Part of a small language model's weights: 4.17M parameters, 4604 steps.
Each number is 200 + 40 x the weight over its row's rms, rounded and kept within 0 to 999. Layers, rows and columns count from 0. The size before them is the row's rms in percent of the matrix's.

# layer 8 MLP down, 96x320, rms 0.263, rows 0-87, columns 240-319
098,292,230,241,197,344,191,206,125,155,162,207,184,188,163,172,118,198,189,181,194,261,342,94,160,235,166,262,187,252,241,177,197,147,201,239,233,192,158,244,201,214,245,205,205,205,242,181,165,168,182,201,307,134,216,173,147,203,204,158,249,200,194,164,189,237,252,236,199,200,167,134,175,201,203,231,182,180,247,153,211
095,253,182,249,194,236,183,225,209,197,248,165,265,259,278,160,118,157,229,210,180,178,185,268,250,250,224,182,232,93,210,213,281,233,209,227,226,195,223,180,211,209,128,300,199,197,264,153,132,153,196,176,211,211,161,218,264,144,159,255,192,208,186,155,234,142,260,214,244,227,225,240,222,231,202,258,215,151,189,214,156
097,177,286,174,167,191,168,183,176,211,200,145,164,216,181,209,191,162,175,195,200,274,185,214,240,187,222,199,226,266,193,158,162,203,173,161,176,112,213,191,150,150,264,202,157,259,209,195,220,204,227,183,246,147,144,167,204,233,203,199,158,146,167,128,105,158,215,189,178,124,187,152,146,181,167,169,142,229,168,244,147
115,218,222,217,183,136,272,192,215,105,172,213,142,208,196,185,256,205,186,192,187,164,291,113,191,192,172,220,216,187,337,209,224,229,159,162,241,134,159,161,196,159,231,173,156,187,233,188,211,188,129,106,246,241,157,227,260,164,211,176,197,207,162,200,169,197,258,221,168,191,160,197,168,184,137,255,152,236,224,141,218
090,246,252,215,140,221,156,249,214,162,164,198,241,201,178,208,140,133,163,249,190,265,185,219,193,130,170,257,146,211,146,169,189,239,148,179,191,198,298,203,173,176,288,238,331,200,196,141,186,231,299,211,165,181,153,244,197,112,162,177,213,176,192,236,167,208,229,287,211,211,164,139,156,182,221,205,237,152,228,218,229
120,105,184,271,180,145,193,195,235,235,245,237,169,278,113,209,241,225,198,162,276,223,176,190,230,214,257,208,182,187,171,218,231,276,202,169,188,286,162,182,183,168,201,182,244,141,193,239,204,182,156,169,229,172,199,226,262,210,142,232,182,168,244,177,174,254,189,128,181,144,160,228,239,187,187,172,179,275,229,163,189
093,232,177,201,204,172,148,203,181,226,183,209,247,277,225,187,235,205,184,172,165,175,217,178,196,155,205,150,192,227,171,218,240,205,179,198,199,219,177,198,204,217,206,145,206,243,192,215,222,35,197,136,178,215,160,249,208,198,213,194,188,206,199,187,217,206,207,271,185,165,212,266,182,205,186,231,153,245,263,189,192
091,182,163,214,236,175,293,246,183,228,95,210,230,156,251,187,91,220,193,221,119,161,180,193,190,273,237,158,156,205,219,161,197,159,169,173,291,120,231,174,168,184,217,227,286,192,202,234,236,160,197,247,157,187,162,218,142,252,178,245,216,205,220,258,207,139,66,175,194,175,213,181,194,139,167,226,147,216,165,182,149
093,261,207,202,200,172,105,218,207,177,139,240,170,200,234,250,193,188,220,197,232,204,146,262,275,142,180,210,195,242,222,263,229,163,193,213,160,205,128,223,164,212,140,181,181,198,135,211,181,162,194,162,216,223,172,152,278,152,238,152,195,202,175,204,181,187,173,163,225,206,210,211,222,198,205,174,220,193,152,185,214
099,153,178,164,243,306,231,149,261,292,198,240,202,216,142,142,202,235,248,226,221,216,233,300,169,226,220,128,147,199,187,209,185,229,209,199,127,264,152,228,185,231,159,260,236,229,178,177,159,309,183,170,206,204,178,185,221,178,181,229,262,217,165,186,190,162,186,211,204,216,224,214,144,134,235,194,229,183,153,145,261
103,166,243,215,172,190,159,167,246,247,236,181,235,226,153,176,182,190,221,208,267,258,147,221,273,182,177,182,191,218,193,134,243,213,216,243,202,188,209,197,302,206,221,186,231,231,195,157,138,140,119,186,211,189,201,139,188,199,191,199,213,259,179,216,222,170,216,257,179,149,152,228,143,261,169,244,183,216,133,161,260
125,151,224,225,193,174,234,168,193,200,200,180,216,214,243,240,211,181,216,200,180,117,164,296,132,147,192,147,200,226,103,261,229,254,212,236,228,314,265,196,188,225,186,172,211,172,137,257,239,174,253,277,173,197,225,189,137,167,217,227,226,177,251,237,189,187,137,149,253,239,178,202,199,166,236,211,265,221,173,203,197
097,172,213,170,242,128,248,261,225,178,211,207,179,229,247,211,202,236,185,198,222,124,200,246,247,145,180,205,222,166,229,271,212,256,235,214,210,212,262,188,209,199,242,238,234,152,191,214,180,320,204,251,215,184,128,327,233,255,200,186,154,225,235,170,211,172,220,199,212,215,222,270,167,202,262,259,261,195,212,188,203
109,153,174,218,252,140,201,221,256,217,214,154,257,214,153,214,267,254,163,177,209,257,265,186,121,203,199,227,210,142,190,236,191,235,178,175,190,261,197,183,205,190,167,248,171,192,163,229,222,322,163,136,213,205,185,133,133,209,213,230,233,206,268,179,217,180,210,170,209,146,198,173,246,191,278,271,222,280,172,201,185
103,122,251,148,212,146,170,192,188,215,196,224,215,213,138,190,226,247,215,168,186,278,179,162,215,241,169,214,133,224,260,206,192,147,161,169,207,167,188,217,203,186,188,202,163,272,224,183,203,155,223,242,198,189,186,137,220,198,228,250,195,191,205,188,210,207,265,224,170,208,203,241,235,145,204,186,180,149,213,210,186
093,169,207,227,177,91,171,153,188,231,229,179,175,256,276,150,121,175,188,206,166,244,182,159,162,243,234,189,181,188,222,229,252,253,188,194,171,180,192,179,207,156,211,200,227,200,206,161,185,178,220,180,204,241,204,209,301,169,204,207,201,230,156,191,158,228,260,129,196,151,230,326,227,170,156,206,180,201,204,206,257
107,212,286,245,169,240,145,175,269,307,205,169,159,205,187,179,235,209,185,197,167,211,115,130,231,148,188,204,185,184,327,184,273,200,228,221,192,132,115,172,191,194,121,229,159,180,230,193,207,192,187,167,227,223,174,214,288,107,205,100,133,179,161,232,204,191,175,209,197,221,171,252,176,114,171,214,150,209,246,142,190
097,101,155,153,206,211,212,151,231,221,152,240,236,127,271,195,170,174,224,211,240,105,167,219,241,170,218,185,167,198,165,211,186,178,201,210,200,277,228,255,179,227,218,232,216,240,251,242,168,189,237,182,171,216,237,228,144,118,118,224,177,182,225,189,271,212,114,170,175,216,235,66,241,219,229,168,223,199,105,187,246
104,217,280,220,214,211,180,178,197,203,137,196,206,158,141,170,170,210,197,173,166,222,252,161,216,183,213,300,244,187,150,237,241,197,153,166,235,142,220,188,183,183,215,163,224,210,201,198,231,231,174,193,207,210,158,229,153,170,126,197,201,218,210,188,197,108,190,226,263,201,211,235,194,227,177,222,224,226,185,139,194
099,114,187,213,199,222,254,167,145,273,185,208,221,198,196,191,202,154,223,185,199,214,164,148,221,187,204,174,227,157,179,187,261,147,196,240,155,214,231,187,155,208,189,254,202,203,171,210,276,317,162,174,165,238,160,156,200,184,178,258,231,198,190,176,258,248,164,169,188,228,196,159,241,264,193,241,231,244,213,222,168
103,132,167,177,244,219,182,233,215,239,217,292,268,164,211,180,180,214,231,212,142,256,274,163,189,181,128,153,167,155,206,200,157,139,228,230,145,248,156,181,211,234,242,222,157,168,203,180,184,147,181,199,159,179,130,219,143,188,139,218,187,217,219,170,226,162,235,176,232,206,280,214,252,179,224,151,156,172,218,259,180
086,270,228,209,176,195,145,145,194,206,217,155,225,189,173,124,193,186,211,195,208,183,144,237,154,199,128,193,176,182,211,191,200,207,167,151,228,231,170,241,223,207,225,238,173,58,213,214,227,196,253,117,192,195,148,191,107,283,244,218,226,231,175,237,253,233,165,258,187,194,195,244,126,285,231,269,243,201,221,138,243
096,172,242,197,251,244,202,209,220,217,187,174,239,170,201,274,215,182,247,206,162,258,230,133,137,169,160,191,218,260,127,155,293,180,228,205,222,146,187,182,164,192,226,178,225,214,183,239,131,129,211,254,160,201,218,218,85,135,178,214,214,225,198,220,254,238,275,142,220,192,211,112,167,274,181,220,223,214,257,204,201
098,246,201,245,212,233,157,210,237,226,216,119,193,214,143,155,209,165,222,215,218,241,210,137,231,149,155,206,222,155,187,238,228,141,197,195,219,153,181,241,236,214,160,259,204,169,258,160,186,145,190,207,161,233,177,210,244,219,148,200,162,210,149,183,209,181,257,193,180,161,228,258,205,186,103,203,103,284,144,144,181
115,197,190,228,227,104,263,231,203,144,243,197,162,223,209,177,121,191,183,166,128,194,155,204,241,225,225,303,263,251,191,217,238,230,222,225,179,259,218,195,168,173,153,162,265,177,239,223,249,348,253,233,277,165,158,205,92,167,243,154,191,196,215,233,176,206,207,219,192,235,179,210,232,205,225,229,193,189,252,248,204
100,229,263,185,214,188,168,235,171,194,188,187,267,234,287,208,223,179,221,180,196,129,154,278,206,241,189,203,154,219,166,164,123,164,187,208,192,182,193,218,252,242,197,212,232,272,145,192,179,188,248,170,159,230,204,192,256,299,194,187,205,179,221,233,179,187,131,285,267,239,219,201,208,179,194,180,228,128,212,213,191
094,244,214,262,185,118,128,190,158,141,183,230,182,121,174,202,227,133,192,261,197,185,268,185,253,196,179,177,294,268,187,207,213,121,204,244,251,187,233,222,104,230,180,179,138,184,195,220,115,162,191,188,176,209,245,194,216,215,186,142,199,202,248,169,239,237,246,200,217,186,205,207,301,123,143,224,211,209,241,121,191
105,225,181,216,217,158,153,141,168,159,192,218,154,207,110,210,202,294,161,165,168,178,279,208,147,182,238,129,156,158,135,209,155,184,163,232,205,160,139,157,187,160,220,163,177,260,221,231,161,170,201,256,213,170,165,198,210,140,243,145,202,114,182,182,172,175,240,240,173,230,205,142,237,169,215,264,177,211,185,180,233
092,196,233,124,181,227,189,175,202,215,188,245,245,159,211,202,149,221,198,218,102,178,190,183,286,176,189,215,232,225,268,284,155,201,188,193,241,203,225,188,141,223,204,167,227,126,157,207,195,264,250,216,243,155,197,219,222,208,166,137,153,237,207,202,173,261,249,141,178,295,202,222,242,146,232,154,183,162,135,165,147
124,172,194,256,166,303,158,153,175,172,153,165,257,189,219,121,156,205,198,209,241,191,203,292,228,191,141,230,146,194,228,134,218,212,219,127,176,235,130,209,195,190,240,229,173,268,194,109,160,160,150,157,152,225,234,262,164,225,186,187,192,211,126,181,250,214,199,267,170,197,218,225,200,186,172,197,198,140,199,210,196
089,158,193,163,261,198,140,194,126,243,117,236,207,102,195,249,217,207,196,205,216,243,205,227,247,208,213,133,117,208,139,193,147,176,221,222,228,164,214,219,188,240,184,174,188,214,242,218,158,192,160,191,168,205,258,232,173,188,207,200,221,218,220,149,208,202,232,302,142,153,239,166,141,204,220,165,211,188,129,193,224
094,172,90,172,225,240,230,232,215,342,168,245,165,156,245,182,294,209,208,208,167,262,188,157,145,216,178,171,247,243,196,200,189,233,231,196,138,206,224,183,248,217,169,196,168,183,224,185,206,181,156,141,224,212,187,230,225,201,181,139,193,179,183,198,191,178,200,202,226,209,231,158,259,151,172,192,151,199,274,263,165
085,167,207,206,188,121,225,162,213,218,221,139,153,213,209,242,179,218,221,172,185,135,189,161,246,172,160,241,232,221,247,236,212,211,232,211,150,238,201,183,196,253,206,200,182,201,123,176,211,293,213,238,150,267,231,210,234,233,229,176,164,180,167,239,191,240,286,207,230,163,160,215,154,269,180,206,219,223,289,239,149
111,255,260,223,204,152,219,177,173,232,204,239,151,199,247,215,194,183,171,163,209,187,249,207,150,253,220,112,157,189,76,219,222,200,183,180,200,193,214,217,194,174,227,234,239,244,255,275,193,114,269,234,266,178,177,215,190,217,171,190,149,147,240,198,150,175,169,233,176,242,176,150,169,204,241,202,228,213,181,228,139
100,253,211,228,155,214,172,214,250,198,193,210,204,254,183,234,185,182,191,238,202,204,309,151,241,118,174,118,188,197,324,230,200,159,143,199,179,147,229,213,205,179,236,206,193,253,215,203,189,40,154,230,130,152,194,224,210,139,203,203,189,250,197,175,222,248,165,180,160,233,236,227,218,251,193,184,190,169,160,175,204
094,160,229,202,211,267,180,184,200,190,205,172,195,256,189,212,226,164,208,207,254,120,177,174,258,176,260,123,153,216,303,213,183,133,215,188,214,202,111,179,163,177,211,226,229,252,230,251,105,141,217,244,225,199,177,222,237,219,187,233,202,238,237,240,222,238,277,269,151,215,191,226,222,187,197,203,212,131,224,196,195
090,227,227,151,169,173,145,219,185,164,287,155,188,225,123,170,235,187,188,248,158,134,208,226,233,158,125,215,193,167,209,223,161,225,222,194,212,205,198,175,210,196,188,253,225,244,224,191,147,203,214,195,215,229,223,259,269,177,219,194,191,214,172,174,188,186,117,240,212,222,188,190,197,170,203,248,152,232,126,157,217
099,188,129,176,244,308,193,172,193,169,205,248,218,236,194,177,148,238,232,170,261,74,188,240,132,166,179,188,192,191,168,188,198,244,199,183,185,190,153,195,233,171,170,262,255,151,205,208,108,275,190,165,207,160,249,162,227,159,204,246,201,173,178,200,162,134,211,248,166,167,165,114,228,195,146,161,252,213,169,170,178
102,220,199,154,196,155,177,189,145,147,127,228,244,260,258,216,315,127,199,208,275,197,270,236,184,212,198,149,204,147,279,209,188,301,241,220,183,241,176,237,213,206,239,264,194,184,224,183,216,116,189,196,169,175,179,181,227,224,220,238,185,229,180,163,191,239,179,226,179,101,213,178,206,227,252,115,212,161,215,220,213
111,186,180,217,216,284,260,163,229,276,179,122,168,272,202,236,215,237,174,202,159,315,125,148,167,178,274,204,203,190,295,220,252,178,175,184,237,155,191,196,190,190,191,193,167,238,178,172,228,249,233,157,80,206,142,165,243,192,227,250,198,188,183,209,134,190,250,98,135,181,150,235,146,226,172,283,158,183,189,202,200
096,141,147,180,183,170,171,200,217,198,228,178,139,200,219,200,294,226,251,200,250,214,175,179,261,247,183,150,182,186,267,170,218,196,219,189,149,184,166,185,205,199,113,190,163,154,261,183,196,230,185,235,73,217,226,222,213,211,227,180,189,193,163,258,172,249,207,255,152,170,211,235,230,181,203,183,194,190,158,225,239
084,140,224,197,177,134,188,238,177,260,212,171,198,142,143,189,214,181,226,219,197,150,224,204,124,185,156,199,219,191,147,178,181,244,218,241,201,160,145,211,181,210,234,144,263,234,178,229,306,213,187,184,241,194,291,210,206,166,243,238,256,226,185,195,258,227,169,238,219,225,167,243,205,229,180,165,153,242,196,138,226
083,163,167,207,174,188,162,188,201,176,175,227,180,170,254,170,204,276,194,198,226,219,132,116,169,252,188,156,216,198,290,155,166,217,239,196,205,164,114,244,285,230,245,225,165,201,208,180,266,149,209,197,173,242,245,148,161,220,245,205,257,187,205,244,195,219,260,281,167,222,174,265,249,95,214,204,175,234,203,186,209
099,125,125,212,160,148,244,214,189,257,143,251,186,195,295,155,185,225,179,164,196,199,247,207,241,248,237,236,234,236,168,227,222,248,181,176,164,192,169,191,193,145,192,194,126,239,195,216,196,171,225,158,189,134,181,137,175,137,197,181,217,132,152,148,182,232,107,162,177,180,228,271,150,179,251,107,150,244,217,154,178
109,157,190,194,189,248,180,193,255,158,199,179,274,204,162,214,184,253,183,198,153,123,144,269,247,169,172,171,149,267,208,223,179,180,178,217,159,314,133,219,213,210,287,169,154,213,190,179,185,234,93,222,228,218,210,232,214,151,222,201,205,200,193,210,212,177,175,198,269,185,223,178,146,186,216,187,241,232,181,180,211
096,184,274,201,161,313,175,206,225,158,218,142,249,251,184,221,133,236,187,208,212,186,224,202,202,238,200,153,169,251,179,197,159,162,142,164,181,165,172,258,184,210,194,219,229,178,219,186,202,194,182,174,308,233,157,228,159,202,157,243,169,185,243,209,183,139,220,138,181,201,207,115,220,155,202,336,183,227,219,221,228
096,151,182,280,107,229,219,214,253,161,211,190,168,229,162,177,187,200,151,200,194,118,149,151,178,186,261,195,199,219,141,186,272,193,230,177,142,130,229,155,199,163,189,106,202,181,193,169,194,226,246,256,225,170,145,190,143,214,181,92,186,167,176,224,145,178,212,239,170,229,158,203,127,140,182,187,209,222,170,144,156
090,206,172,193,225,210,180,264,211,201,226,163,223,169,205,201,254,265,149,160,196,303,134,255,224,225,126,191,228,216,275,227,222,187,189,186,202,219,195,129,226,148,134,216,224,181,190,208,170,147,182,184,220,160,220,170,230,144,294,193,162,133,178,253,157,221,208,146,159,193,145,259,147,232,213,217,244,215,137,218,172
091,110,147,191,212,130,162,194,208,201,243,193,224,207,151,225,231,175,208,248,223,274,202,185,184,206,219,205,247,243,143,214,265,178,219,223,200,163,175,173,197,240,210,218,211,230,211,182,227,301,213,177,210,222,191,185,192,230,189,196,282,204,234,269,207,192,124,276,166,195,210,191,143,154,221,162,204,165,302,188,219
100,224,252,218,259,274,170,218,162,249,149,210,163,173,217,213,218,187,185,175,159,213,260,202,58,230,221,181,251,101,180,159,221,176,193,235,222,193,227,171,185,173,178,201,152,231,143,249,193,278,298,208,182,181,318,161,132,176,206,170,220,197,211,96,198,223,174,188,213,180,142,260,170,218,161,229,204,220,156,168,158
125,203,237,124,250,73,189,281,174,262,225,221,209,268,202,182,174,138,215,195,226,200,149,219,200,149,212,234,213,196,176,179,208,203,216,201,140,175,230,221,190,221,212,259,171,264,115,168,213,225,156,236,162,195,174,158,222,207,203,207,207,236,247,151,216,179,159,219,196,124,242,179,233,225,219,157,154,196,202,252,243
097,141,221,190,208,216,157,190,134,140,200,145,176,82,228,215,262,221,207,226,188,299,230,168,170,272,190,201,191,163,107,116,220,177,205,211,225,205,257,174,174,218,146,205,224,196,223,189,188,223,224,256,175,149,204,213,165,196,117,188,174,197,188,214,201,229,254,188,198,229,155,167,153,242,148,190,206,183,169,261,161
103,179,277,174,152,140,196,179,267,227,224,177,212,233,193,219,74,194,202,215,173,245,260,138,234,202,226,286,251,125,254,258,246,205,235,159,219,248,199,224,221,199,208,162,240,215,223,220,246,129,195,170,199,205,178,171,246,281,135,217,206,213,212,193,208,177,170,214,193,99,202,186,173,238,187,262,191,217,194,243,218
094,254,177,161,217,192,213,211,250,246,174,287,194,134,187,216,290,168,214,172,187,184,180,217,137,220,249,239,205,309,160,139,150,312,233,238,198,182,235,167,199,242,246,153,215,183,218,236,197,238,214,190,182,220,135,199,183,262,192,145,241,185,209,167,215,224,248,170,253,181,194,234,178,202,221,198,242,155,229,233,224
112,204,182,210,174,139,140,178,204,211,218,200,238,246,143,194,187,200,235,224,134,190,248,282,244,186,195,192,198,105,194,155,208,236,196,192,146,175,164,237,158,209,237,235,202,272,202,160,219,256,136,246,220,189,240,262,273,181,198,272,155,211,146,176,227,287,213,97,137,218,215,205,221,164,233,278,181,200,211,202,223
094,134,223,196,160,168,210,239,134,232,196,188,221,170,151,134,214,149,192,181,182,158,193,267,149,189,191,240,128,198,251,277,167,272,174,202,170,237,200,178,210,226,187,153,270,172,242,160,130,171,219,169,198,189,217,247,128,229,233,226,228,194,221,252,191,237,143,145,188,210,162,234,153,238,243,238,219,178,219,186,184
091,152,133,224,230,195,261,172,199,170,158,219,188,203,154,210,221,294,192,160,184,224,194,252,241,156,199,241,185,273,201,226,180,170,133,178,244,254,218,180,153,166,234,149,183,145,160,200,166,172,214,248,201,195,246,182,217,245,310,224,224,168,172,242,210,200,206,145,229,121,189,223,182,186,181,153,186,127,214,211,226
102,172,226,173,196,279,229,189,208,226,144,185,186,220,204,251,206,201,222,225,207,145,119,199,197,157,203,272,179,203,271,205,158,217,249,227,234,209,169,209,215,240,289,169,156,141,115,226,228,173,214,103,215,186,237,171,228,167,218,185,241,202,244,210,241,233,250,213,255,174,259,188,230,149,238,118,221,204,221,183,158
101,207,164,179,191,148,241,176,223,269,191,198,190,218,195,221,209,134,250,216,171,157,193,164,233,316,170,294,254,212,195,255,236,335,207,211,165,231,143,200,267,193,132,229,156,279,182,221,183,315,182,172,209,179,248,180,213,229,172,221,182,175,203,196,214,153,147,112,215,189,212,167,196,219,247,201,253,231,130,232,140
101,202,272,181,177,237,250,240,207,194,243,227,199,189,208,234,232,190,186,198,285,168,204,189,201,200,172,221,275,162,115,254,181,247,217,223,232,192,211,188,221,204,282,275,223,196,170,196,228,204,232,191,189,216,186,150,212,245,158,223,189,207,202,255,215,122,312,176,179,175,191,217,182,251,251,215,254,200,268,270,167
106,181,205,211,167,246,132,174,204,224,159,149,213,241,205,228,194,178,156,190,246,220,154,178,271,193,167,161,121,211,219,112,186,198,176,192,151,132,174,183,190,174,153,181,158,206,213,200,287,186,257,245,200,162,214,243,205,158,286,217,228,160,211,238,173,247,215,133,239,219,207,160,207,286,219,199,164,190,275,192,206
101,173,133,186,152,189,206,129,101,130,211,247,116,231,187,176,196,114,184,186,178,193,269,163,198,290,200,108,181,182,259,151,183,162,155,183,229,253,191,238,169,178,219,197,198,167,287,169,158,78,188,205,176,162,180,145,274,221,221,190,200,202,127,243,156,168,197,229,118,216,206,212,165,165,208,130,162,180,179,212,239
097,234,143,194,214,222,222,235,187,158,195,154,180,246,261,167,219,176,188,215,223,238,164,204,157,170,222,164,176,220,152,145,238,184,232,186,239,217,235,217,243,188,178,248,207,136,206,166,233,181,239,215,151,223,239,141,163,212,305,223,222,154,181,197,176,177,105,205,224,254,170,202,269,200,232,131,204,119,216,254,196
100,194,130,208,209,163,209,218,281,166,207,212,241,244,200,142,181,199,210,182,259,153,231,280,103,229,173,182,199,234,149,228,186,149,148,182,214,297,187,189,143,153,137,232,212,116,207,161,204,210,163,165,175,160,197,209,181,282,245,227,161,241,165,291,185,189,146,263,256,208,166,198,215,198,225,203,210,214,187,206,190
118,183,164,194,174,88,270,218,198,156,196,212,179,168,281,203,283,222,183,206,190,287,183,119,167,205,222,105,288,230,193,160,243,155,190,183,270,208,203,209,219,200,187,223,213,89,173,222,210,156,209,174,89,231,255,224,173,291,261,190,200,200,173,198,201,199,237,191,262,242,144,276,121,193,123,208,196,187,184,226,193
113,205,195,256,233,251,267,191,305,202,232,212,206,214,229,227,265,235,197,184,254,201,190,290,130,260,202,234,211,211,77,178,163,225,184,205,182,248,248,169,240,184,240,166,239,166,224,230,173,236,274,243,264,131,235,231,184,200,185,233,217,177,232,177,199,225,188,262,166,217,217,247,240,171,203,185,202,219,117,236,248
101,162,273,182,177,147,206,215,194,155,175,247,156,142,266,182,252,295,220,213,203,102,237,174,197,195,232,202,190,233,263,168,200,204,239,237,175,250,223,234,204,237,240,110,164,260,214,162,193,224,151,222,172,168,94,198,207,134,187,165,207,204,155,194,172,188,156,151,235,188,214,160,180,151,188,197,215,232,177,175,215
095,291,136,151,205,126,218,181,162,194,151,204,213,155,190,162,205,185,235,255,178,199,260,162,249,193,209,203,246,168,168,238,226,116,177,184,281,124,235,213,248,201,226,178,222,241,149,210,263,194,253,207,212,180,270,157,249,132,210,221,174,185,208,197,194,183,150,160,266,218,220,177,143,228,205,320,193,248,237,304,202
094,322,267,247,234,200,244,147,208,126,213,243,219,132,175,195,275,217,189,182,194,229,149,210,227,182,202,237,224,211,169,198,288,164,180,199,179,179,250,194,237,179,149,142,156,202,149,198,192,101,149,274,257,215,309,164,207,178,250,195,147,223,209,222,220,231,79,223,183,230,192,181,232,208,198,205,210,190,199,203,210
091,236,240,221,205,180,166,182,189,207,208,174,133,204,176,240,174,163,224,220,203,323,199,160,191,165,292,225,209,163,203,136,162,187,269,189,206,155,179,227,183,231,125,171,188,155,267,201,276,310,247,225,128,225,190,216,195,284,266,215,206,212,217,141,167,181,220,179,165,149,209,233,183,256,184,174,192,183,282,204,270
108,203,142,177,202,251,193,247,192,200,252,196,240,175,196,231,130,76,199,257,231,219,195,220,203,174,222,294,167,156,82,248,194,206,209,218,276,239,220,196,231,201,163,179,160,233,184,240,205,255,122,164,290,216,257,156,203,141,209,167,200,223,219,258,244,188,273,191,187,259,196,171,171,267,173,298,231,199,225,249,183
113,200,226,175,240,301,223,167,152,166,238,205,154,197,235,238,199,177,207,189,191,296,181,155,156,217,198,181,203,193,185,186,191,166,183,199,216,148,166,194,228,222,247,210,221,210,161,219,302,299,190,234,268,226,229,196,182,189,178,214,170,181,241,137,198,227,199,204,193,183,223,118,230,252,183,150,201,203,208,244,214
100,141,273,182,211,168,221,220,208,206,194,133,153,213,73,200,160,224,203,169,254,204,192,211,212,230,202,234,236,225,206,215,137,203,200,210,263,243,244,174,164,180,226,298,203,299,229,235,258,144,280,226,142,203,191,257,235,157,193,231,208,185,197,156,201,257,230,235,231,204,163,208,220,229,184,277,233,166,166,225,214
091,204,224,205,223,197,239,213,226,170,250,155,195,232,256,174,212,315,219,226,202,206,197,188,241,194,186,147,242,222,252,145,150,208,160,180,219,215,169,166,186,242,192,166,199,240,276,166,266,270,229,202,201,246,214,130,185,241,189,286,167,207,176,233,235,182,281,268,203,149,201,216,235,170,192,131,195,178,278,207,217
096,248,126,211,178,183,263,187,181,124,196,231,242,204,202,217,259,189,194,157,159,240,221,224,163,257,198,189,210,246,176,270,252,195,201,172,200,150,155,240,187,186,276,148,198,221,200,206,189,266,198,228,245,168,227,192,209,203,196,127,213,175,159,220,221,158,144,264,165,167,179,151,163,216,229,162,152,175,181,152,183
096,244,226,257,225,109,196,196,162,97,190,230,140,168,215,162,169,141,200,164,240,158,204,206,166,174,212,233,196,128,184,191,155,207,207,227,162,244,132,185,201,194,195,186,241,121,236,168,236,202,213,210,171,223,130,224,200,242,201,91,158,208,177,145,221,205,239,251,176,207,166,109,268,213,131,159,205,249,143,181,218
096,192,182,185,253,301,210,206,192,214,196,233,206,243,223,220,266,258,239,235,239,202,187,202,235,129,206,255,179,213,308,222,130,197,237,188,148,278,167,209,223,212,129,181,161,129,162,194,208,283,152,173,186,230,179,231,154,202,181,185,210,183,217,150,223,212,211,143,165,211,214,116,297,239,197,147,225,222,229,168,168
098,236,171,167,197,171,275,245,202,197,214,245,220,238,179,191,147,180,184,227,243,150,238,219,166,179,186,202,187,233,226,259,168,264,208,248,185,311,245,255,237,204,201,200,182,207,143,198,208,227,145,226,230,207,185,251,159,186,201,269,240,228,172,247,199,177,178,223,232,167,208,193,168,292,301,206,231,189,197,120,179
101,191,118,226,230,240,232,182,242,193,180,157,226,182,253,238,175,186,150,168,257,216,195,253,243,212,219,234,173,72,222,215,173,260,180,152,198,226,263,165,174,169,167,190,147,218,142,208,245,187,249,183,240,229,247,194,204,174,237,223,128,179,239,203,191,133,134,164,230,239,173,163,253,179,179,118,197,213,183,288,166
100,285,229,201,217,152,234,282,108,203,168,173,201,159,122,275,165,113,156,182,193,257,150,192,264,230,264,228,229,223,285,141,210,199,154,220,231,185,269,177,167,207,160,130,137,146,202,214,231,250,206,183,177,222,232,145,203,215,133,259,170,246,242,213,216,154,181,212,257,237,214,140,108,240,215,254,175,210,177,261,178
099,315,131,219,231,337,236,130,156,193,206,193,231,147,216,211,103,215,223,169,161,182,297,212,202,196,188,224,250,199,211,175,187,126,201,205,191,202,219,194,233,164,238,202,194,212,209,229,145,196,152,261,218,227,235,153,207,220,249,260,182,208,219,198,187,165,178,185,248,263,253,223,255,179,205,142,201,244,259,137,188
098,214,251,234,152,151,206,284,214,186,220,153,141,207,159,173,161,148,259,237,252,157,257,157,196,238,245,181,225,222,234,167,162,109,219,239,205,105,218,262,193,215,92,189,284,186,217,211,202,145,222,206,249,218,220,209,222,197,106,213,189,212,183,226,232,237,238,276,240,174,208,249,198,267,175,212,211,167,128,191,213
094,257,136,200,217,233,267,199,227,158,175,181,225,181,202,221,132,206,191,203,220,221,156,200,212,184,161,166,179,204,136,153,187,274,219,269,152,187,212,212,205,208,174,284,242,266,200,216,143,103,168,245,247,221,224,210,219,162,185,213,204,195,233,207,162,244,161,138,190,239,242,264,197,71,228,164,227,127,211,175,239
090,192,222,246,213,188,155,206,129,181,260,232,202,191,162,266,248,259,224,220,195,225,184,187,105,212,174,180,254,214,275,254,137,190,226,213,169,218,176,266,235,211,291,197,204,245,214,180,191,156,176,182,106,226,231,236,240,209,211,203,263,216,177,265,224,174,174,149,203,161,214,291,294,234,200,142,218,139,202,199,204
102,290,225,175,144,104,199,210,162,138,277,233,142,170,238,247,169,173,241,230,204,123,303,162,162,146,223,171,185,180,193,213,188,167,176,162,171,191,220,227,222,210,213,147,247,201,205,201,212,129,174,212,235,210,165,176,185,258,234,188,156,198,214,169,179,166,264,151,206,181,218,225,217,178,227,142,235,193,241,157,183
089,208,184,159,216,217,272,179,160,239,238,253,209,197,219,215,224,149,173,167,142,207,156,173,262,185,204,167,172,173,195,233,139,161,196,188,163,258,219,195,179,185,200,145,233,148,272,201,179,135,187,220,270,226,223,189,168,288,179,175,195,248,232,145,186,192,76,220,210,218,180,194,209,173,186,203,176,175,136,207,209
107,198,192,201,222,157,175,168,227,154,190,194,188,173,142,177,198,232,170,216,254,218,289,214,260,175,185,214,183,212,265,130,160,145,184,190,238,157,244,191,185,177,201,154,192,140,179,223,255,229,264,209,308,192,255,136,174,247,192,191,262,241,231,274,217,213,232,194,181,209,191,197,171,218,192,234,189,186,198,266,196
091,274,180,205,165,274,208,168,229,216,165,267,196,145,230,180,218,206,236,197,236,198,207,191,164,211,213,141,182,201,90,184,203,159,263,147,224,146,255,219,216,213,211,165,170,183,189,183,182,170,131,135,131,230,119,235,173,196,136,142,194,212,209,225,209,284,262,219,146,174,241,191,221,169,255,184,195,178,218,227,179